config.toml
d_model = 128
head_dim = 64
norm_place = "pre"
rope_fraction = 1.0
attn_scale = 0.125
bias = "none"
beta1 = 0.95
batch_tokens = [32768, 65536, 98304]
dataset = "wikipedia_en"
Each number is 500 + 40 x the weight over its row's rms, rounded and kept within 0 to 999. Layers, rows and columns count from 0. Numbers have three digits each. The size before them is the row's rms in percent of the matrix's.

# up: layer 8 MLP up, 320x128, rms 0.146, rows 299-319, columns 0-127
# down: layer 8 MLP down (transposed), 320x128, rms 0.134, rows 299-319, columns 0-127
# gate: layer 8 MLP gate, 320x128, rms 0.153, rows 300-319, columns 0-127
up299 100:583545510584519515485522528512562494499515541485527523490525513507513506447415482511510482506459474493527583533459468477520516492535549423518458521431514468484538417526473483493518536604468458503565507510473510519454485481477551555501480553496492499444473517477584500516528476487544441497495560459543524471526541473503443610449475524598511476587539431529526452534479578458551486490483
down299 096:530521459544501457455521486557490483459553445500527477441478517462443488457525594472419496494544557391580478408533510492537525496488498471540508431522467447486445473449492473519476496481513491486454462512434527510533492483438489535526462546553526487536514481563458475458532490469434540508452435475460530484574477485470468589476497492455457459460485468504445478540463497475558425497578
gate300 102:482421519527522600532515492487451487524525524525454519566441480469581463499519525461539496504478460480450479425492449474523545494499454509531503495563473482447517440484521594482551535510467500556545467468493475515549453514486500486485532497518459544483604444541586531472512512541551501545446477511451556462442469497470566456589494484512477482501486556564492554509404478537490421490518
up300 099:487439548435545513576471507537555523560421516473489472516483498456480473457493485436456472482478532500499509467450518522476503569451543510527465519535426523466422360463505472456511475511531544447496506432474469464429504526505469479458502571511424539487537519533486487546497536545517470515496435534489488487458422534433514474508509497535488479476436550518395482498464475512435512551562
down300 101:470436509566545616522483429542491529546492531527495548486526478520510564483554511465472540471498511461464452503486471532507533440485482434587481502496501458526552410532532521504494552498551488526546580477489492535447503590387525508465521487505530556499485530540518482562445529515488504531417522491528521522496480489498541470503481453585453457474508579569585482452496529467527491520520
gate301 100:558538565531582492502567544490473470510568481508550462511565480508463486504528477572506433483519549530504530463512489541487523503477429522578507560463467422466497503450478486448517522474575443473495473540510477536421506470505508506473533481462467466520486528398523466557487579478521536448494522368583503498518518544482457517590528495516491505543468497467500482511490520481458502502401
up301 107:534478519527428524498531475558534539455458496472565420498562475471513524461404469579471508585530459509539453480530433541432554565526469459545447518517516522448513463479597457463453500513536509556532572498444482446490567457543536492512521492467543530535592528440499489520529487458461453511557529460522510572451488522525517544529529495502491505487456475514511455483468497503461506538574
down301 105:537503509522471511510499498502453572586541447550532559525553514490512491464384585482455475536521510575492542527470546467490542455465462490502557563543505455475460475514554496470546577564578461543568490503526479516514541556494486444512551552452523488503561508469496535500514507472553481474517569472537474521450524443574539492531505558550494518524454557491452488497399493492446474473476
gate302 103:442490480511524503521531470457508521522545497483461479611482454568614459521408454490525478529507464502449479573489488497488505535496504482467533478501544451471503551550452462519453496443504490461505529501473545481508498559517504563473523459503548556499510477606511491440468512545453450434492528523521493473458511477421427499455534513510479552526467458417483416510480432478523588548451
up302 104:527451523447532499540441522454413505522466494569494475528510489544589441481418476531526513527529484518540512471435521563398465456495483506451513441509512521517443539482534465518470478431530466431540468452603441550450528533502487399469476512487534528579487472562537475562478446486454499511479474501475521559499498530496478484495508534518449465546551498493513522489421528524502422507533
down302 107:491525469454517513487486538518508512456475482507471457500516491449428467508598451479463454451507515433548550544556482539481560469544425568519472443506547530543522481468455560500522487438454510429452494506511415510522536555463455492543493476471499518563469529548535512526581520477486459418487510499511470540560455484485500476500487446478557465391498520540522526501512499492626538437481
gate303 107:517516582472523523523501489442427525527485548581571419456556544490499503517516515517511492507484449451439470556582515455523498505515524533383459483440462501521452513513532473469539517569467526601491567543458469541497489469539532467504517469457526468498483460453434433539562462458548512529561453453505522514540467489498541481531494491512533494471552473508456501411432533568519488491513
up303 104:533464570538495528531546516465461455454529526522542489517476536474543517545548531529482521507537519501418585479524509540467506550455582507480441548474568479548532514586477522587497547517484473500584410506462516487429514471462446521419475503522547498462556461506550453534492459475496509493489508579471486525483535542523513550519561462506467507483453469503463521471563511542564526390535
down303 100:520511483462466489538456492512517520495447526452501509430504488506458524590531382469447461560466526510444464553517540459516475507517534528566449571527521545525529478573488469454548535530487546448496539479487474431497492570544462489515522595501521535480491483496565540456556483547574425559431554488562490509459536486472504484493517482447528473434539500534470537421471439470487490508455
gate304 105:491534509452576503555454550516487476476524440600531473507480512562530477478436488449551488531544543552563472490463501540449476534556493469504507543503381573469494459497503454494462448521476465450492510477545548540539552464540562515530542522527487469480494521499532461502426497555439546505530494497487560583599504571487507471445538523493491418507537460500514513524538542489455534429495
up304 105:533477435397507445538450473507475491448434510569486521578488427519461566573426529497433470535491441508516570474503478538534515464493505492441577486490507507588465472557508471507516536553502508508496459516518489502481562504515527548505534497534438447537497474536484411457525504483512473478460559504527486508561466578536497441431483517482604475449497480515438530528514512524465516439483
down304 107:529388537506466509485478539482475574444492544529474536496504465564541496529493408447479471475467473461511521499481500481443604542515490573439486465441532567558530553555539504537491500559549496541494476546475523526445485543522524478420501514548532422438472517449500414457477525500484489558465447460489501524467542492525514517498532448538518459523443564492506489527546472463478563549436
gate305 102:437460526436468478547476542480468463464506443490520479490461523551472450556533533521505554570527451570501497509504515478545437502487487495531489439567525557506498464478492497530465438432447546422502531523554462519462491489534622463487452585507467391517468483549510459488499480537499532550516383515480507448526519549512492512510528501508479567568521460538489541537482444493529439475523
up305 099:499539517525471473484478498485470463538496531510460531545445460538554462502534555515478533501494395530520523458462509514515552554618525559458470413472469555454517516494443544535539547493434542561516487452462576504540539540562495492473479491505479558496528546521435474471456412542441481532620512577500500517484512459473530536481495505496458520459473515533545524526491493476505462501406
down305 103:521519524475488500464539473537524511529511569471440487530579539486500471464519548528507473493507499457320535574555561508510554453434454470470464571550492507518517524551450478444463430466532495566537490507527431525507523471498472479517427484566523549512474528501583534528513515520563471473496515538504536453493518490509519596513492509493533452465499551523469521548465517500433483511573
gate306 100:499509483452509489468509516477522423448430427489491544524481491541509481501475521510420482484534424501495549538509544504482475484482521556497469530469482479449507542490497482607461541537456449500479505571555474579477495505527497439584539562492543497488479469451516443445498588516553508465451422549439383506501532483499524457581462506547481517429491491462520532544496520487435477568502
up306 108:537558411471506430491453514483469486528525471547513478442456429529492499464522523452544533574509499540515471494489573428592507512475484578461505459484466464511531592544471540541467562496488469516489478521460585518498477479475439481568512472526549489431441458500571506444506541559501462518478443542503481490494564436508434443509557465514520455525489498477446455539519515440543553516528
down306 102:453481485498472494510503432533577515480451456480503500481455391513460531539487523456635503459487521472481462535470481538494580428482461546516502476466515482521437513581519531512555501503494519536530529435506555478513510534519457510548473494449508460497568560467463566524492478521444494456466521444513430487560497442544459518433420499445517496480464410449519522531544465519554537504465
gate307 110:500463489486513481533497510511472520517512459505534498526489540516549495459425491380487572614522508490501518547513510437535546495490553495575515478454532521508476526424485435473463543492538566467478485458485455486495465452492532549502443498455479481490445452511474506459570538550515562564497498464489486451503534462537543502523515422475481510503474464556440639486526601447491549478495
up307 111:486546517484535495470464451495488497477470413459496557564501525549516452431507488431564512513552494518452465486544542499523506516536478515447499413498449519521584499561572458564487510534491543561514498473461529432480443441482484550499502497548567508585513584496478504518570532492480538506453489441525489502584547450459457448511440483486489496524469554584471476522554539430481528536513
down307 100:491479460475485549517491544454490523453576514526517519511511444534500483570466593461508503431595460429682504480508531530550564486496520470523528467513513520452446514530400522528487519515508534491451511560509521511486468473433476514520506487479483535533532543495566487480398545442462447499539526456510455542476493507539449456498491519501497508484488537509480525458510406523524513520531
gate308 103:515472577490444507478487496501488506496446518505478431587518572533527511523519515500358501499545560476443485514566475456591556511470510553558504442503530486501492480569493532468524510533454538468441522502423476577490523416565468554483458502499530468545567460566463443484553466528478532504555460488496407461525503467507459549483542477489494477482479525474481483441495500512478540526546
up308 102:446475483483514527465416467536450479539525473532493454521503572512527528473480529521454476563453454540579553505481443524471546492452487439509545478479484516495556553490531485544442442529512587588460465521430491506474461524508549501547428491444457499464493460472500492483512489498502444482496467584554539430479475506512416513479592527518485506454407547543506486565470461575498514469471
down308 108:491487446528550514498566483482461509528526564469568466438447566504464484529470501561479496496374469550505534514492458511510515498524511554458528543455483443526474516425498389562436478505513522511509487492473590478475476522503508445538555509483489497474495453453519502595468528508561480472444535510504560511479517601541501556541558508506471526482494457515477499510509560493576545403488
gate309 093:460485487573394483519544481499465463534525427572530448517493475556496456472529483440495534464403511462528491497496438516514415548545511556486594521537497501560480566449451527490553496531427482542574540489482527480513496511477496467491498508517467474561476497515525541551576516517561510536449480546504463527472580466466475488544501493555509479511576445507489527446543471595507542476514
up309 091:486481508506528521512506498515546513507510463442410534525521448526430387453529475471556596487548424503527504456459464567547541484507470547496522527497461503528447426518499500580561465511543531452451506401553561479410511440478520506477515455490539456520531473470423532458507473508566480565442494480584506459537527471524488534511442495542551531501501529493525471493456512502514494543491
down309 095:526474479550561581553542462454495548482547552532511454402542582551513420523477549587474457440450453486413497510453515493569564483412451524526511443500459542538454467511538485501479510493586466494474482459489527496529501547499508511508529499483564478569504515500533491471513466534497542543526504478501486540526483394485539490466542463515519527504465490459439507482462434518452543542539
gate310 100:522495536481470448411434436452456437472524484493485509422538534564463516452505464498587411398463546498478515567501475554569520514507484391509509452514540516512501427453430519536472493494451537491524572499473485432597510543495485442505490470495487432516502481443539501542531479468533538467516471535491533496518476466504461497456498514542508526502542521485462573527477522440511479508447
up310 096:514520473540438550484489500596549477516484583519543490464433530514494496486507485495468493482508547498427481488447440497381539541461471445450477505476591452523510468535471562471467494537512468549507547553506514535557482517474435494490588553461538455550494566488497447531482478538485443538496554517560560508466485464460592542542426518476469448473527452535491499450459471465515482521501
down310 095:501468473513519514496486556528425557457528435538457509484500504511405550554467506524473478499451481433571429493560484496528496473527472595472464406481515545493565512486489518556485524457518534429489444471460481474553466528473464481463446421424508495480562496483513480458566527465470533520465430499529562448523498533512434462519522441509502481502539510614505528501518509564556455484482
gate311 100:435406509553543530534450559534498456502532410415521532485491623490498534550427472525498502532448502448518450526516464489457475464540458454537584505485476550487527479491435517446538494451514399540459463482501511445525500511536481465483507523532568482480572515471491411532580482550500467447475510528505581502508520503565552527478536515502473450456482477463526513502487479540483502498489
up311 108:460545478516454509506505473507500467469435556505494518485466557517445494523470511566433459485463456495492499477479406530470478550494477495480517494573485543458485492374501569528549506539492509499515524504543486479505487451469597517465465521486529525469449417501522506495466463491574552489543420535516476457466450452416513506645475439438482550519465523478471520484442466513493472467539
down311 112:495443483484480510537461523549503521507540500472417490560501577462493503568490472587435566542536431517498502507510518453527528513498486497475457466522522502465507441462502481502487491540523462501458537502544428532575524399612490513474504435405560542433467514583521503539463544493489516468532467512547449508527489499511531510478460481404489472505493494445474496513468474504411532442574
gate312 097:453559516505500515535432451461521535493474493519503443504555566539484468537517471594510492482560531482475413519493500460541502515463555530495507479428494463521465516459532543431572633473493479502521472507481537474490511598542551559475501540482587566432512492513582464454543535512510508429513461472531492553528479538523534446524494430445507462483463495537569518514519474497489532552510
up312 104:459498471513519508504464511447480513444500499592588453415550544513522481527522500525559517477547482508523586509452555491472487509533510512493530457419482451452477537532506561508476532478537475530487481570541472489472429532549525506516475470498528520552452489548464531517512522470514479426557502620471507487518515602490513445492507441393487504438494533453583530475496459502562504439480
down312 105:529556499451505463543520538480494483473502493469579593560525474487460508516511508465490479491441528446466529480518554424479502486451532514533474532548511516581576516489465588511502492498504496542460544539578543446526502528512451509515494524530456436570517459512481534528423435512417434507474488546535488456465494587407484511568441493539504454465500458546501545436549522549544472463502
gate313 105:461473459451545467521516558451544511509582564525504464485584559553489480478538466532493506496531509506456486439489500422455432466513449420524481482486513469458477447467525582504432511490502498479513483505452516520508487501525562502563530490492543502440516481507460567441516531458571478489491507497443610514505543500442513596409479478500590488506528491507501494566564521461533454546455
up313 102:445576549530460543435523508545524466483430495529543477532470516476446480524517437537603502441480442467450404509449521574488575516500486543510567443463566539459453441479449446508498501521518503580421497503488503427479479524475444486510532473520471552478510472449468570548533504463503560501493492532522534549499464484496566445555523528573550499518526495486478494468519507499430502539505
down313 100:485502461608495467474543509544531452491510466536487438498490606503482463480572543450470586516474457496411479449564497447484420528522462553476476486451512464458524401527469502469574500471461477497494495551479542468524498562470501437550508559521544529466526495399487551452458545500511547510501434520480552539538503482475471481445484471517538465497443505499505507534490450532473432547491
gate314 100:535511503557492442422495580469541523542509463507526563483508467446469503459469470558511524526551408525438565566503518481536513476562566487506465488470420513485559483518462543499470564522484445504505495543512440514495507455526505497525447477495475456519425480539513461586583516497543577556501473492450535448534438481442512466479481531511543462497599471493519562509448436468472494451504
up314 101:517518554429499558512440500592536514491619453476477505478491528522448552510496536495548480491539477484494475519509574515442433582480461525500520505542508501525486508471464473530560460499432507510478554411510531534517543505552532503531501565461495453499491470505523499491434529559451519504475526570533504541433552554486432534560428497556493553583427521460528458495503503498587533511494
down314 103:478485501516488568521539449532510492440636398488521546491514519528564519424435440496482512492489457483526504505486547513537509526502479482595416490551458577564497478483475508506531455503547552529518529497482572494554453495501551491478452477416527486535547483484546536497486537505502501521436530535521536398561557459499517485514542532444511500421523445455513513472522507474515527433521
gate315 102:554490516538487520496530509478482463514458493432476522533446469402509495412492544419577476513493551508491523472506431442449520519519522555504430519492511442495436497512490494522512572496551498407475481442483439519551581508458531516536532527474505519527524426488578525520511416482523493495503469451470473561401502518511442509481574496583549487505497453490493560477579493493461461487513
up315 098:530505460572445466474567484498473537483490453477541527516422471473469489508479476548541451483480526500513547452531519495455580545515439459503403406514473463460497507460433557534606475529553462480534527463501480540511523514429446457535516487532451489490448440506536512482514545473535525496540502460543513474493491437406494445405500464525530506492576523540505521471603462481509502514509
down315 098:476458485463478451498511471504516564502585504538510496455504489491492477543514618532500473465484489447493484504487542499501531508539530581493484434549483515504513464455557547515514514581552520510523535526577548477561525506430474467453486481527561509481434564503440450541411499513439515477589453432493534510539586494416488546504459493554486527543504417505505446479488547516552495546546
gate316 092:489464513493546448436553477434474504536513503568509458547499421425394466528487511524573460498491527535462508516499499547526514495410499589565471481479470572524462467497548583535513508498479474574507460490518459543414526430510533432489450522515537563456508513551476492517533506472504514452517460480459484484472477501497528557514525512460467581539487514497502515446507447574445528532421
up316 096:530525515482532460499553491491475547496560539513502509550527433472499507542476514477542500505532491559459453504525527513480502567441494542542476560519441603525521426435504612509489481512508494526464507452566454538423554503480527442426455489507539553447490494558470516469471515561437579483531489467528536497529431448518557544420510572520480568525508553482520473512505450525464541528448
down316 092:567503516505499481499539484479513496521548435597465515471429461418483505535441583529524536496389506496468555502522514533486493489463509552528498479501491600545518457473519529516443445528525436502438498479482531540418448441498519517555467514604524497536443588535478483465480466499479535536474548487467535511479468495535463538492453588459502551554479556504530566519501473494457525465510
gate317 097:549461553513467469476457519551443486563459455502469489449415521504469487490528479505464473551575497562405495531430511469439401480507602504481484500458451524509511592521458527503459505539524447569515461522511505481499471507550530541584496514492494476464542471470537476512549439506498497434537465527469487482519509561528514459492495449491416450481509475540509592559465509451462443473534
up317 120:508481534528491498519448541547519498507505492532566425499579525499475547485534501591543539416497433473500462513504508481530552453472381485523489424488536452465536517442524507478564477533500563533532562500556475463533528528548499414499551492442454466531518530526473441507536491454486563467545504462441469422434526522520520499526502458480578498509507496488530457503397438534518485537492
down317 117:489440536518466520523504520509471530443552445536527538489501510454463472473554466503527529470501509512581498565486492544504505591532450481516454422534476494450433546416468524487489534556570500560532540560540568413552440491502491469529551487510533429477510502491546496538496479432429499538496500495448533481501489550536510490483532518468525493527455500451568541594445488513585577479548
gate318 093:500468472552503463495444540478541508432526498545441570550497516606549454516449505514530495507498466519501470495500474581541548487456532443441480512509546457569501508515467395465514561503482545487477548511565443553551512500504516523548562429438474506555487535492480415517426502494487442567548494492516527500544446542479526517497494486452504473441491580522501433517490527561531543444456
up318 091:499449535559593418459495501460499530556507548518474486488481455517387467504501487545531513525485520514512518467547478474553439430554488502518488459549519489517556485485469418518525508497426504537493475459410517418560503536522476477581535539490500520535537489518463503499451512470464399443427487434513497485490487443504542565563517539522532528537497552422504494593493457511515502478514
down318 099:511552504506502476513516488501491486514453487558517487498490524474431546513552493534487498583429526517547476523528466502364456565517479563512447512506466521514488522419409507514557544491453511469458467486484580496530401505497461536516600581439500480532508467550519525482491461504548447500511504543453514530514521523455504437553566535524483426501494568574547510481483528527446461485461
gate319 096:458558446425523528473507499567452502405523543506466470472509483469524545518406470545415529499498485568509522491482485494502522515539463518417529482515506594470418514501539515484506448515520436424510534484575565485543566540527556524517591503454531538429440465489522506453557490534542510510512492563465513484503494479533484434467505465452511594521461497496477550518499446506546498472527
up319 093:488481528593546504548482483512472461557516515479562439491513502498558482404516498453570445535495549585594528494523539560367513520548537446558533479528549515469489473539466555545489450483511456490437510518476434465481489453513476556528471440449466505502473534543509505554477488504515442503466532517417478531529469453553505533437487557514470504510522504498468469442504506571539485527497
down319 099:501436451460445454485481517447538448457494521510503472496477473510542351453569490553566512560465466416445506506501506468543552486485486516526471527431519437437526498451494470554555517493508489498473465450463400496511490487518454535532522424478511524497562441493443481591501475452425505538464482525520467465492497451473501503479503484538569522459527541547476542449499537525495512492423